Part of a small language model's weights.
Architecture: RMSNorm before each block, rotary positions, no biases in attention or MLP, untied embeddings, capped logits.
Training: 657M tokens, 5009 steps.
Each number is 128 + 32 x the weight over its row's rms, rounded and kept within 0 to 255. Layers, rows and columns count from 0. Numbers have three digits each. The size before them is the row's rms in percent of the matrix's.

# down: layer 4 MLP down (transposed), 832x320, rms 0.133, rows 68-187, columns 32-63
# gate: layer 4 MLP gate, 832x320, rms 0.14, rows 69-188, columns 32-63
# up: layer 4 MLP up, 832x320, rms 0.143, rows 69-188, columns 32-63
down68 103:112142137125144063121146130093173147118123129108110111048133151104173202117149134047195136162136
gate69 091:126140148156095125133121120066089079115132092036101146128098126109150136063123191085121121145120
up69 091:140159111166165120192092119168096110174148101141113132064155114181117151149155111167118121207095
down69 096:168124121111101105136095124151143127117135107122131139158142118128108130152134115156127104147115
gate70 096:110118128147168138174136145101119119123179084103134173118162095131104135132135160098141145152084
up70 101:113124150081135127054142080078118166155135158143141123165100091136120085117109120120121147139126
down70 101:136178107174111125084089100157131107083147115165125136081106093147158120137120189099166135111085
gate71 096:179172078134144119160167131126125124128090124148129121103109110122115114118098102113139176151163
up71 098:115146105132108152102114157157108135164153091104133076075183157121177121151092113147120131172169
down71 105:123139127130147107102134117093105153186064082094078111140169178124112150112182171134133156125083
gate72 105:117113085166140121090117101091131142148128134128120169126125178127088140155090133112154114162104
up72 100:106128089114073145077143214135145143184157137136118072139116174115141176101151101129197128104118
down72 099:154093115099150160100137169176162174128141123157112110102124137176061183165098137142142098166138
gate73 102:072138162151128155143102095113090167030144149105117150086086163182072178095150182100131168140180
up73 099:168147113057157087119106110104132134127114125157081193148130129160125075099095156099224124058159
down73 099:124095073149160140152179132153094160070120101092179103158126148158122070113138125186162110141084
gate74 104:130166064096087135115038162125105133178141159153087166136112147172119124093163073115087110150137
up74 101:149103120105061143165078128103140073131129163169130130178155090138147124153112118122185149134087
down74 095:131130136151122123112134132211090140143127106174106088089134142161151140082122160140087123154180
gate75 096:097195130093128154144095154136151157140200169182101137164133141092078172123144164137126070102167
up75 098:161170120190106176135112154104080130113094049163168095166108164178089116113152071141098119084158
down75 094:092096156173114131131104073128079152092122100149128163082112113135155162146111161107144082143153
gate76 110:121133153132151158100088074139135089150099234119149161089088139154086107156146099089179137097143
up76 108:094106155166140117061121103156139104084094100157154120191086116146145101105075148088045124092117
down76 100:125073134140093116135122091153098157116086150067099169136118189160182121149120101092080084170145
gate77 089:117141127106123143095156111171127172166180118096100100141075091119116120137133150184132094041157
up77 097:080099170115168158181131138047106120112200101165153151166106165144130119106088198105143181180062
down77 094:110113173136159175215142129127208090129160125114125134118105025057096104181145079141128133123148
gate78 101:150148127145096113107153108159107137134113142093103172114124147135132132131121179108080120108072
up78 102:073107114150092120112138103055118156155130150084190159085098142162199156107178052122116153155124
down78 100:159083130161159135144120092148177189101104082135052104075080108106138101115127112129085123096128
gate79 091:147121129072138094121134073137161160097105103131179107117093148143138095106138145083061166095135
up79 087:106160110211110180172147139057103145133093094127094059145090109088123133138145076127145074139173
down79 098:158107102126112191127159207086111127199154173175179144187077174126108174177142086140134141102173
gate80 096:123129194099086096124116138138070110096139147192155140160177104147123113109157128142117125132101
up80 104:114138115129108175136110137177156123192119142078143133122107144160200108157111104027133111109143
down80 106:138136108177187124119102112135121157137114085146126147100181172122159101112111129106161084105129
gate81 102:229094143101156151138129161140134140134139107053169162122123138075069147141168099122099155138119
up81 101:077145178130083116120103133121104166165108114155127123123109139184117137159122094124109105133185
down81 098:110141152081150161149102141127072153143139062108114165113115082143103099100106161187154117114124
gate82 094:094100127137130143164114180153117059103091106102170179081116131116096101096135174131096117151121
up82 094:140134133128143121160146136099170127058038119143113186051128165096175068123144117153138203172125
down82 100:213179061141101105132203111110146124134108193108103141109097121118122048099134118147103178109187
gate83 103:110150119106151179142084114165091130126154112142200119103099151131116137144117123172085107092135
up83 101:105112088095135103138085125135105130144151188141123124131178073180164170123120150201164126163143
down83 098:150122091159179106134100154164115162119085119144077162091111078092154123071111138097132104162158
gate84 103:121176144135143116123181100160161141112170181145115142114107111145148067152106114043167122202150
up84 103:132159124165073116112129182128153108161101104101130104176129127192157108164129145070141127177131
down84 099:112174125126167137141113134110204111054115134146118103056162130057092132104104117191103075153159
gate85 101:110134132112082164145143135098190151143120090141150099144184147137126152106083105156138109142163
up85 095:092099142148103154121154121130171141172115172098149140131105159144089150135171095072150133137143
down85 099:105119125141144079147147129100150096139099121129157108138152133128128142150127135127162123115173
gate86 103:152125051125155127185138138172108089105127216160127153160092150151201159100199151105102144146123
up86 110:122202148136145125083094096121131116154084226153105115162144112100165128169139104190097142171058
down86 095:135135198150109155155124123096163149155128118128169133108173138166174147168103160079112124189160
gate87 102:084161101155178162117168047123114136079118136155141129122097115111137131100167134131088177080155
up87 105:193142164196126193139129087110123121081058143131110082019072098154101136116156178129188139154130
down87 105:164085093136093082133110114151155156112119165070102165089127072110106113174082123169135214105211
gate88 098:150135124160119163129077167097124116080144097091139136085068151107086115106125156154080157182106
up88 099:140134032112167146097128091081079106143078088110110110149149126168136119091091130117089122126139
down88 097:095124066111150138086097147166078123128079092152150126157141202138222149155114104159191128113130
gate89 093:178110149175051172148136135116113142041095116127159108070094118143069090094151092136153041107121
up89 094:141133149111148112108090116126123114139126151115142151088170140148167114107142093152061123148137
down89 103:075181131132153079129132116065101158109126218104141122129094167106081112182066125112154104174132
gate90 091:143116116118091147120147145146091147145070122111137130190099151086125157076139100137199131193085
up90 089:102114130196144143146096122152085098113158132130142129109115133080124163137143156102109131108105
down90 095:126067125166059161096187109164131130110081052157086068102127146165103161180152162164133157201110
gate91 098:142160163106117108082121116160128111043145161116098137123115049164203104138114103147147123132137
up91 099:168105146144130091100127067131145149159154123130105149146092145105145142051135169178127123111164
down91 100:125137100066160084145162095115103147075165131170113049144150153121172117162140144142125121110162
gate92 095:199064092162165128083159109131108167152094148163118099142122136172173119105099126176112126099158
up92 096:133090109172094145194103121157120107059122105164191163149196086173142177091151105166159109149104
down92 099:083136134075125104149095162174085080103139141158101151101155125129124147153140158152115107121067
gate93 100:181144201158118170112116173098064134119185077102089158103136121117181136175133111075105105125145
up93 094:140105146156114165154147052103155119119133170244146091125183030138171138132110149079134122169125
down93 096:158163118139095083128102106068079200128155165129112138138133166070086121068080152140129099031176
gate94 094:139147109140132112147125121125113112157056123088159088169143130129106123177153117101134154134115
up94 097:170137154083097116137081151127149111211137168136159065124141104114159146128111100131141117110091
down94 097:158173114060151103129130151104160101100156055147132100151104114074178087119093177109140071084093
gate95 098:164124171169100150157089122133078083141123151141110143136092122162110112097110099062195139109184
up95 098:086113096116099094156179098114178230095148136081185181187171122096147190110098115112077175122162
down95 099:118165144103169126142158084150165143115178158101139132183077199110207212112125122095134147114114
gate96 104:132157066085159100109099091060120084113061106145129137058106106147149079102132197083128136122132
up96 103:151102138162101106154145145125190126140154211122172127116092109179061169143149167144085132115095
down96 100:093137122114077051108111126172151145116132122085139129117071138116063132147138129082133146155077
gate97 102:104117124133122125092151160092147122149132084141111127136089074170154055078135067129167150066117
up97 097:104105171123133062181084153136126083133124064071159190139068047081128173118106132074166141076095
down97 099:129088157107203098168067201111158118118149094128164148141105085099129144138116115116158161060133
gate98 105:106124166132103143099097156185096144132118161157181122181128132157112122132139166147105114127083
up98 098:097065135110131134149155048143077153126104126083133149076140197070109172168100131108159115153162
down98 097:143180129109146114143101151091138035135139073127112085102152177159124140177129108097086125132063
gate99 095:121145095090105136122145158137128120134108114087131159101120060118136103146153122142149122142091
up99 101:140207102129145143160146125101171133119104172103134138160147101061079085090141137179173083178063
down99 099:110105194126128126125130156138091165083123104139092047128143178173157157111111150113102151108171
gate100 105:158139168090167078078108065087163128103160142157102184139099144108111146087169140124122147131152
up100 104:159138168109168077121149124121208137102131153096112166126088157117171124094103194108142138120130
down100 109:148072041126146149141085150127111110128195055152106091116168168172135164123135123145091125112171
gate101 096:099100135087063162188181138147128138082085067140138181089148114175081119124110106124090191127082
up101 103:115115071118126097118154166115144132169169113146089084132089078146174088091112122110185089123116
down101 102:101145153193115137131101162074102091092116151107133138084161160088102151175137111158113100199152
gate102 097:142173128103094161134145160135144170101145115137199088172143101123165064129116140132160127145180
up102 103:106107085146100116132076151140144167110120121148173104148141136108134176117139141113143131135096
down102 102:157129168159116106191175163155121105110138148096092131149193117151116042099147118152053103157127
gate103 090:045105152126145126153131090088162141141125170124115147102109139075109100190179168083126148084144
up103 091:119163148178146211132091057133135127149184169112146140063142140054104095160170123134159143143098
down103 082:140134105118157156114125158142110084132116077105067142106125135139105105052077118140116119211185
gate104 104:163104152146147104141135137169079132115071109149169117100192175121154165126174088136181124150100
up104 096:078139097153122158132069119110172106122193176161151128103206071113128136175132157096159171127123
down104 095:140162152163161133152152141140131120071114174220157128159095113076152162145131113100139156175016
gate105 102:099123124103140151094100148133132084107127160089136106138151097095113092121171142167104138058093
up105 112:141143186159137061094111126132071129113186110169171136111125167147143163066120126122122168154144
down105 111:104109095127136145152150101164081183149169191170126127083129092126135095126179154145064153099141
gate106 103:131104164118137085116130172116126121165101109141112148071085128114150120125143102138106133144144
up106 110:129123052134121113074128139129113120122175116111125127094099098130059141118160128158113136139163
down106 100:110134150144121086150099169171108160135078092203117130175167143136087102164093147184184109121126
gate107 089:163065134160173111114154104112170193157056164151160122094113109096086093127077023122192098123108
up107 099:171111174156121128143085038149142141156129055128152127146048083171177149104052129132121084097139
down107 103:122108153081115111136116099159099143139153103092093122155123118184126122182063160127143103154144
gate108 105:128165114126205177193134137129194123133087161103124107173185138094062126133108114076117149116074
up108 104:146188136160145105093082131151128073136126162081058168050087095108085089189167112136130094154109
down108 098:176076132157146141185136100185101112131084225092173128170164116145132140151129120062165129132107
gate109 101:090099141097137088120143095112113126189179183077141171143196212100150165160106137104125125120157
up109 099:089076092129114159140116115173151129123136113138159111154165111146090120159134139124140096122158
down109 099:108172122121084071115113160160171159086091133133093135140124144108181162165115068212092211175156
gate110 096:131141110162158124159165119155086152143096142113091107111095104156157125117170151059137137107198
up110 098:121142115109134088189118099127131123143122126136131083087102151100166115110097096114126136160209
down110 099:074177107092089157125181114127156167044133171078145112123108105167031113115164140145138135125168
gate111 101:180093089091092179116131075109158131130164158116207190098139184124133097108155118140090117103126
up111 096:129158140123107153157150084123167171113160147220172218115140115136102099066093097169162115108159
down111 108:145153048139105133132135129118157115147211160097133131184113070147099108134145127132187143165065
gate112 093:154142188152135204073170114119118143133102178150071106216072135108123130141126100180142078125101
up112 091:187153176120180128141170127082168132149158112101161128119132127106103143175138135184161177126073
down112 094:113141125145132128098093082156182121139110224159137131128177097116140132139186132113111107126145
gate113 089:129116142160088071087150149097154117091185099127146159123130147132162115118132120160061118066125
up113 096:193187116168148110091128144058142148140110024123124108181090116079091066079143154141116156117117
down113 093:117151119140109141160150126086206097128144120067135059074172145128080096139089162137110137103142
gate114 094:133166137127134144188132032179179154101131135162150147102196134161128153095147137131159153116091
up114 093:157106161115110132149179142100149137166159104161058088100136121159145161136164116109095138090167
down114 101:130136099133091113080179155073101148124094119122123105182066210124134085152177132128133182121114
gate115 104:203104115142118107178135124126171176087092163114138122132126184158119114117115141108179115123122
up115 097:092143156118174146089132144142145180081158074188193173152186141059116124134155176164128113122143
down115 100:147199155197133144141149145139094105156166156115123138138085117095159121129141125165163152181119
gate116 097:186129118137202151126157117078114083127156136111160121122185091150168119071121141118102118115142
up116 092:121174089115091164136101129052129166168146107158096160050150128071190148125159137146142143076166
down116 098:081162123075124103068097166146114134162129103169154159142105158101115113123182152168169087143086
gate117 115:130148150085141130110056104187137124106063136151089109186137154093114152123130118162123171103174
up117 124:102092101152104110112151136093142203126184141132143126149169118163137128129145128128180121118171
down117 093:137122146165139133132050102159098154148105023123103127111194208145150143139070107126157117182094
gate118 096:101129144145125099145174153132165137102127142100110138108127114097172080089114163151116090068099
up118 098:092111106135126137123121141175045083110244143147145131135168113161119134125124071084104153111163
down118 099:119154107176085091113111144182078133114161130066117090143091145120101140146096142147114130085160
gate119 098:084084128122195107140103129130085118122116165086128177114179085161128108145147135124146144125160
up119 099:100142078196139103129157164150140099125153139129156133159183117148067138152082113147126201151118
down119 092:125142182072105094129122132154105152113126053121071130102125091112158107174107142145136110146127
gate120 106:102112130110142130135102080187144098152127098110166152115086098103152072106114076150105150126097
up120 099:123128177145086093092099116126112052141176108100177083128145121148132108096122059189156143120099
down120 106:116097116171177129158165103155095119118132084050117139103148098091125107099135189151110113137117
gate121 100:165127078121131153050098136101121162149173044074110106153091127092047086116116157170093162143129
up121 101:098137082168106074170112084119133118105039195118153161130188106205152162052109163117151119096081
down121 101:228103129122156144096125147105098119105054157109119114087184127108130165130091140149128140104146
gate122 088:144114132063209118076102129161132215137171139111099122127148102083086110098102172094137148106126
up122 104:044113113142101157113154141096160136115094189092152119111134095138150124177115093106141139126054
down122 100:156157146127146121102073039165091123124096118096104171133151138115157114065109105151159141107136
gate123 105:154150079122132084122098093114149113066113045131143152147072107106137119182129158109116078200117
up123 104:141097133089075139138111136125157111107116020108180119173210106089126133173082077057131159155144
down123 088:142139073133084136131124109137067143097140205186172175143131102138120158030113050135076127089109
gate124 098:115111093130151086121054116086090122132118130140160142143122078132151149081135142102056136132122
up124 095:093160127084131118175132131150127126102171084158119121104168126083190123160116091175105140144120
down124 098:122092157170106110038114097147114103057127114171177141112171090087148112057115127201127119136163
gate125 102:109120116115116126164139078143146107122122140103202089083145127121158157129168186180169154101103
up125 096:145165093161097076124148156067135157112148067062131127145159124141153168110067111108135053119124
down125 103:168159141108104146078162137171072141123152076184146102211136104092182166113136140128071127210081
gate126 103:173095134127192124200138125102094134124097061093151093175139135147135135046121121141178145137128
up126 094:147168075130134124150116136159116140087168122102186139138166094127142138161153143137081135146097
down126 105:147127096139126110085160124052178119130144199186140085103120119153114148134150131161127098193122
gate127 095:077202105128129118156135123051090094117129096183149153195143136133132121100109090163146131177129
up127 098:074160162118118137123092099191117135113089120134127148150129108112143109142115162187199173117151
down127 104:171085138136114130094138174106100112203148161135176133113190110102134160123112094152075184154141
gate128 103:137109145136198095046143161121131130117126142115137153140092121101097116194132090135136076197154
up128 110:118135158090166102094098220102128118112133090147130123150130180080123125118125176137155125136134
down128 109:119161146164164205083119135135108124145083173103148170106113146087094148088172095132134096085128
gate129 100:145141123158120156165176135107141138105122109143131106092169146156088156117133156131143184139159
up129 100:171134175157089190118023136101075116077138138188122176112106133040118100106110059166095154151135
down129 100:111184142139167119142146196113132113126117142106128106182165119156146120131074113075172137138157
gate130 092:119117153114125134155105139145091162150099157122094095149167119116081118121097124131198146084080
up130 098:160149172113088162079177075089186122127177123090152082139116063127164100166106133161126097108153
down130 097:134122155119160113136087192168119138174081116109137138120112243143160132141123137140155152135116
gate131 100:153166116139101101152149140118136146140152148139154155141119193133118093122057098060025145112138
up131 095:093146123106099141220165097110153118141085111110169147123146165103096125139096085081110155097098
down131 101:112161140070160132189121113145186122191106064107123174136126128179077086044104139159145172129094
gate132 101:168143176150153145128143102130108056118148112100097173178124120089209101121147155131097106175151
up132 099:172137147129104135162154116124132097149131102140101135186140146127141156112160094162155198147113
down132 099:104131124130108156036172173136167129111137053123152154148108142117150084093188172163130069163126
gate133 103:140080169108166136120070100124080080164088134127105138152112182090152104114138116135158190188174
up133 092:104127127151082143102103089157156110103164063150125130074094126155144140107071138113157122150148
down133 102:151192136086144072151151125127156106150065129058091153125154079132103142092114125117132132101041
gate134 091:168119154154086161116136107079185100147153080180131191153065121122137133099146218134138153142135
up134 096:148092143150115135109115139139122116196167125194158133092099080142137059192174094109144147092116
down134 100:142150063131146091164101155130120158140168107187122105162153136070160119089131094206140172105093
gate135 096:134177148116139137112113118120092082169174117130132109121078139127115117127146054135145066141159
up135 096:096082113123136139133117120104070154055139098133129072100136112175099084216127072173057116151130
down135 097:141159113117108198101171144092159160117146134114122080134104128135136125103153144161119073139090
gate136 096:136071118098134148128149128149141185134107117146112104116164146113095159102109168097136141131177
up136 094:124104132154165123140132144115159077135149126071153105121134106142022163132145137136114089137153
down136 087:136126130085144125135145121155109181173109054154153109184096095170152162153148096162182158132177
gate137 097:176081048127120131131164114144097088072148118117087114129209089120145161134092115075100099136126
up137 098:145142132101069137113158156085133074137094159137110115116131106136126129130117108136126121183108
down137 100:120153090192089145128155172106154108110110151146124102121175086125132164135099155141121146127151
gate138 101:084079111112139162160100115137094144116208112120208133117164159168144148137167120155105116218082
up138 102:147090177138133181101117137082190100083115140113142107143089134160134137126120084114122155137208
down138 107:184129139137140108063096148185134122084150101074134093174085137122074160102123120123114125131155
gate139 091:150087083128166103118117177161103142113173131115152139182144153138130104091106121125084134096107
up139 098:124154104178140139152148117120142149142134092082071131104146084072125065108138142156119131107084
down139 105:083152146104112143093152109086105111105184203091163112192120080151094120161150154126099172161117
gate140 100:125187131151170159046209104175119091077154127094200186078154158190088060094146084151129134125109
up140 105:121216134102109060097121178154163202138164128109122145149123131150117139120122092115081130196105
down140 104:159165137085104092082151136105132128097097122084126139162164135065109034111127060127138116098166
gate141 098:101091067169162124112124101135129110111130146109111157134124114107157146157141111142146174124172
up141 100:123131156099148173097135130132132157106114066106155172073084169087083104129111082148070121161122
down141 100:079144080105106114134141112092072114104115088120181112108128201113126142177153171110151150147183
gate142 104:172146086143081139118072098115137135119168120109139128103131103151131153146120130139130125151106
up142 106:112113115150080109099166126140105080121141095088105150203205121116192131108111205153097147122131
down142 109:169175157155065135112127126202079199079169110163122126120098198160132101087133152131148119097138
gate143 108:096167157109142098107124133139148159116144188100163136142095125132138206170142138178115092168120
up143 111:119121097175096121132149129145125194171161080199137048149149111113091061176093144161107133110161
down143 101:161140151132151132076145133084097118160088101095106075111155106040124163108162093119069162122120
gate144 106:116125138115145121138088107127154127154126161118115204142175124216114083110102095125169175072123
up144 104:138171137124106157151116148152120122125108198100188066106115144096117088161159122136124091114106
down144 104:150168168081178139126095109100165116108102136116136093133150085136109105071050151104151148122129
gate145 088:065129140118170127099125213128138077106133121171143134130132114043089151120147127162138132120133
up145 106:094131147095117153169188106154113085081189115198142111115088076077117188118132155183158163135117
down145 108:138131102132094141123132137095145112175121205122174062113131122106149111179145148126159118185085
gate146 099:080122103092114102096166129136135192102017059099089146113096154140114148162102132149074131130120
up146 106:073169132124139119114150151066121149096105132199094127109163135095168176107155131121153152142103
down146 104:105122158164148152113193120051150152102074089129074132071124131121111135173136120156120139128086
gate147 104:102140119144107158074097094153131164144106184049150091118163141119110125093172163132139130151073
up147 103:146146096180156140138117138073188152100116107038158192150137093144071082070123123083110131176118
down147 101:124156117124073160181092133130170116171126150110179086086175135127112101069150167109127182177100
gate148 100:156119084098098116170129118172089122120140114119131138110110183136151114011106098160108048110125
up148 099:178153155184098125117156122113152103107105086062149102106120144172143181192094080126149163045175
down148 099:135107157158034195171128100127102117128103090136120102123119113134120110187112142106119107143156
gate149 101:069138121157053121177118158093142134159075129160114148161146132143127202181160106104161118139132
up149 100:078094162107123138179156161089122089166146084069191141134160134164139127076159038094115101169139
down149 103:095089158132114117151156185180119151126133164109146157145136098151148093140111111079113092143192
gate150 096:068150123157090108111110154121115143129130138130185073155106167151137135144112103118111132123055
up150 096:152106167120158156105098111182105134107095114069151168209071116092098042175153147113125160160104
down150 093:152078129092136132120105110128150137158114181142122138101163186186090165130081117126153136132159
gate151 099:101059096102164060099103134112128131154126089106103156147119150114152141115113141133154177228094
up151 105:164114157109136139087112109118146100147150220003080162124151093074135086094159125174179090114077
down151 104:118088123137152112124129139146103107166149136038155131143194088106067062073097133181143123145123
gate152 101:065124091142155122100108158159206128100136110181107142177074096100099088126101084140174118173159
up152 103:133179153122145114126098137084171118155079125155176161197146134122097062158061082137163150133119
down152 098:111098115102190097209084150167134116100183067151116133110116089112147161141077076175142121150154
gate153 113:135148172098173162058077108168112125153105167180181151139166163079150112138138137128117152140085
up153 112:086135156134105105167125096132166131170100140114115150182093085115078129103111115191103127214121
down153 100:089173134137147086143091186110179136134107102131143150130119052153065131119072147158166146139133
gate154 093:150122133113201072196196147162110100117101134155127115117151147197135159176113112177057183150112
up154 100:161130092118092114065152123120108075205103128105082157130135129151129111099083073103130148107118
down154 105:148130136091092135085176132209141201122179138151125128104135158111084091068100173092156134118069
gate155 099:116124135191099187101100135112127082130150120084136136114134173125105116108135072082109150089132
up155 104:138144105131124129111128071116162118149128131119192161201105160099095125092107119130088138146163
down155 107:092127134154122172132128197175196130128118173057162147156151104181180127132147172066129162124128
gate156 094:088132099114123122162099166122142148131120167143118158163129132090124197174104150118125137125136
up156 088:163103074165055142120125127154109143101157180095123087146117069118139117177155130098152118161101
down156 094:115143100187118115105154134130155143078137170110143118166163123193147107095107113121164176090080
gate157 096:128068180080079103135120071119086140126121127149131163167126127115160080145130149089143113119103
up157 101:129141100123113136159138098062155082088112100150155147120184157094147125119156082126052175098156
down157 104:117150175077112112113048115136139113148155086114125125130129130113197197127123125155166090146097
gate158 096:118107131115177095121149144186125111162095176180088110205113159108095166088112125134089143102132
up158 097:126149145169094080119123120106085159134145128190156197158089113149153058181133088120088096111162
down158 102:128102134130176147137128117078183181146102120107101195116198156139191082106134077130109115171098
gate159 102:156175120083079138084071105119170191179162160096103104098078127197183128148095143179174123107143
up159 103:100083137155114182177153139144111139108118134107161138185133059105138057153146128111086088163113
down159 102:156108161159076171166117128198092136121136089117138110116113156158107123083117132159143117115162
gate160 095:127143112108147143106110114208181157152114116133142122121162135107140131153109167172179130103122
up160 104:116105032041092071087139080111089098115107124175121134135154143173169155140159190095049124140176
down160 103:138143037105085088144123107141212079160144031105108131150146128115135182164149191146106074119158
gate161 117:132179092129134149088088104124130176071070119137149177140156146176127031118147175132110099091130
up161 107:095124137129169110095065154165094080164094140144095088122083099103155172128091090132118128122130
down161 099:143110138112179119098072150142111147113091144113158051139175164128068140085136088077134139104092
gate162 094:106134103149137074110149134090149153155173084184081186179128202154136168153124145164092175137120
up162 092:124166057198066121136167116130160155097151146116110135127168142123110119147183166103111092136141
down162 100:131150101132113168123173139143083172107147046118143144086167154095113068127077029134115108162130
gate163 098:132140164080121147103107180137102115113070139229205079165123107168180138123137189156130115176130
up163 098:087140091141128111072123121099112080124089117098110087147105085133134108151173123141107095095124
down163 103:118203186167138117146092067118126133098091074148080143139126154125157141140159133185112116142145
gate164 099:161063131180145166123112125165075178142189163120091122100120077154129165137146151122024176118186
up164 099:098125201129115188111175124116125115098120171175120108090170127104113104132071128148096088083133
down164 096:077144169124106165108133101155114139155116074156114128094153135039145142114142146170132160105122
gate165 102:060058175136081157103140112144114098158117135070171178107122142096077117186200137099076142172193
up165 097:120119083199107118098151131136120081176133072087158147114153126130114171163082169093104099121128
down165 101:065130203098129122133061156133101116097121183054128135088108161123100079117194114148102085192163
gate166 098:188191125095135122073110153125123094078058106126119123119064201103105133170117068064113105080126
up166 103:136109103174153116151099102120117172075145119122142121107101142096184138087063141045178088161129
down166 098:146162168121096141184140124117138101092163093100134113132143132105146074102140121133160155119124
gate167 097:075109118147153101116168105155105157109113160152080155073132113105098102094108163102154088087160
up167 093:126129159164093099135113081143127137133120137049090081101141085083100132157181141097112089134106
down167 099:130124126187123124099106079155135106122111077130080184124128098113154173142135122135180125113172
gate168 096:132135101091176112105126159134096083187152130161112113107102132095119052126169134127075094105133
up168 105:140140111140096074178135045109117109173074090123069159138122130090196087145094158128122086101123
down168 097:141142156159113074131123180103157141098112149111114186117136144131120147122134177161150139087103
gate169 098:111133048123138114170181121090113162171107071120085131082104073158125129107165101110168205090175
up169 102:172132114105101155150157196105138144116107101146096140093154152116157114126119101178096193148152
down169 101:138150081148119106165121154104154142157132153196137116122124072086171116106090126128129147161117
gate170 092:063113155131109144157099123139186172095123165158130156104115151085157093151026100058109113090094
up170 091:167124184158156124138147130106207117088127114109058079128117202177107146142098140165108097134101
down170 101:171130145148127130147126112174182171131142118041134105101137145159146079174171116128084139159084
gate171 093:139148128149207121126142211181127125077115130169118128155058143153134100112121117120147152111116
up171 095:129115111135106085104115131146134127203160141153111121132115082122179165113115086149151122173149
down171 097:165153127143127112142108095107117107123151145106099155129093123130185152130125079173153181144136
gate172 117:149198154089159130143102127136181119079104107169141158163112083194105124140172179104143142122104
up172 105:143135125090098113113126142128083080143129133143160155102146126130162135140122095157119132087150
down172 091:182150104115126116135134148105109180105125161145153147121121104079081157145093095171125119083161
gate173 104:118104036123126127031070159145100063119181119173147098104199089138114145113134110170141209145127
up173 105:134139149144117093120050142109164152136137120103153192149092137153081086133144145126181081175155
down173 105:137123146157109054077115220087185088189147104123141119138187149079148103122118136144119117131170
gate174 101:170153136128142176123135162119141125072132117109084146145117111092135179142088152057098072143175
up174 100:156022085110114139091170150141118136070131117118157112099109137061151111178113140149094075115150
down174 102:083122057095113129093147151056088149157139095167101146173176108096156176088113113115095085131141
gate175 106:101077132147170143112120167118101118110116135096116153150104048130075118143112101049138160163126
up175 093:081084155140176168134124162172099131102103102112119081128066053164118128112114137114084133162120
down175 101:059078165117145149091104126123160170075120153110085069112173069135090121139107083083081185167064
gate176 102:150092116164143109183066160176159118189119146185116148106117124128211125118221136112145108123126
up176 105:109105128131157153150155103144151171107119121127183127120160143091112144183104100157115150109156
down176 095:137116142099140140127145146114155089215120091126078156141159113108189086149163137124119088133185
gate177 088:118113116134109143145139132150177123107153157113099152099106104156035091135121179171134132150185
up177 089:170150138135101100129114093131105134108102120172180138165165148163141157098112089098187078051103
down177 086:123063136102129165145119053164212152177119090189199146155091095149149133144129165165137113132184
gate178 094:098031167125120125144144153097137204146143105153140120130091122110078083147120164112152130114102
up178 095:125100164094160184097139145133093112081164166104112106109114139088077160181146188092179144137124
down178 094:128123052136103126197141109133171141124163117221159158091128101105111119095138206102154104107162
gate179 093:108108138146122127126093151122077120111075061166108151117129132092124163116171127235178156155093
up179 102:200126149109177171146118045133078152156138131180129124142121175150168128111100139128145147102120
down179 100:105067121128134147112119084125081126143125175103151066184075128154092148159084147094121076107204
gate180 103:096156081131119102129088161104135110108102106080087148123154133134116145162127159144087145149125
up180 104:133153133148141096149080144064121086116165170123117082105159069091144090132129110154058138171084
down180 099:076115085120126125118127113149119134116157120047140164111124163153117167121127184067094156141068
gate181 102:094160098188219163128168079135106160138154144108112140122134105163097094126095097105093092088112
up181 096:146100152140119128164126169093095117128157139122128148037094154118116153095179139146171122093155
down181 100:179120155104134078153128191074124096108123166069096154114148084109141142087148155147152089126140
gate182 097:110117103162126101105136095089149067104141146158153147208114156123102065079125153163156135173144
up182 097:133132116168110049159176114119162143142101149134121137103101167186121194111110011144085155156089
down182 096:118149138062066147103110096177095151085165060191124121122139121125163069120095181075139135092144
gate183 101:187169126166112155119088143128104135120175139073121192162114059121133098140111148128131138216130
up183 100:127085152084145103094150106112150183080132146123121199125131084122109068083155079101102087112108
down183 106:140131141155100158133169121133077140108150188111113164155130124103145097100144164115168195136110
gate184 104:160193113142146083098145165134111159158108083148166145147084138169166147126163127132133154189131
up184 114:120144101096132141134103077119138120133125106149117119146061072097142110177141150148126133181124
down184 107:156140171138079138084171113070088153135082143138186133123121069103154137222116157065108137123057
gate185 105:194192134103140148073148108075170129134171108133151124148091161139120123053099119144142165100087
up185 109:084105160159140154163137125093106171108137073158151081120073165139146097155099085143082110104114
down185 102:164162136146090145109156154095168091106060122107097152092152134185114158098129136075086171138173
gate186 093:036093111084104134124123151121135150118129159126125116133169104094119135113115104134126146134178
up186 099:184115173201140097096126131112133133160085166161083150125124178134105115103148143108175115053117
down186 096:185074086124136099137147154079121124109075098105105105191118107067209090149180127113103133116146
gate187 103:161134144087154136155171130169196101093122139140186113137125167123151125095162153107082152127103
up187 093:143084119157189168131081183199108129143101148143128097190096114183103094131172096083129168152132
down187 104:125108140093184177094146139092153087156170081098109035123083092127078142069114071138116137129153
gate188 082:081040173118154108127109113101157156114128099172124138131119093120171153139122131185164185133129
up188 092:100081130128141131144127174120200129174165138089092141125114139165133102139161170098132121127102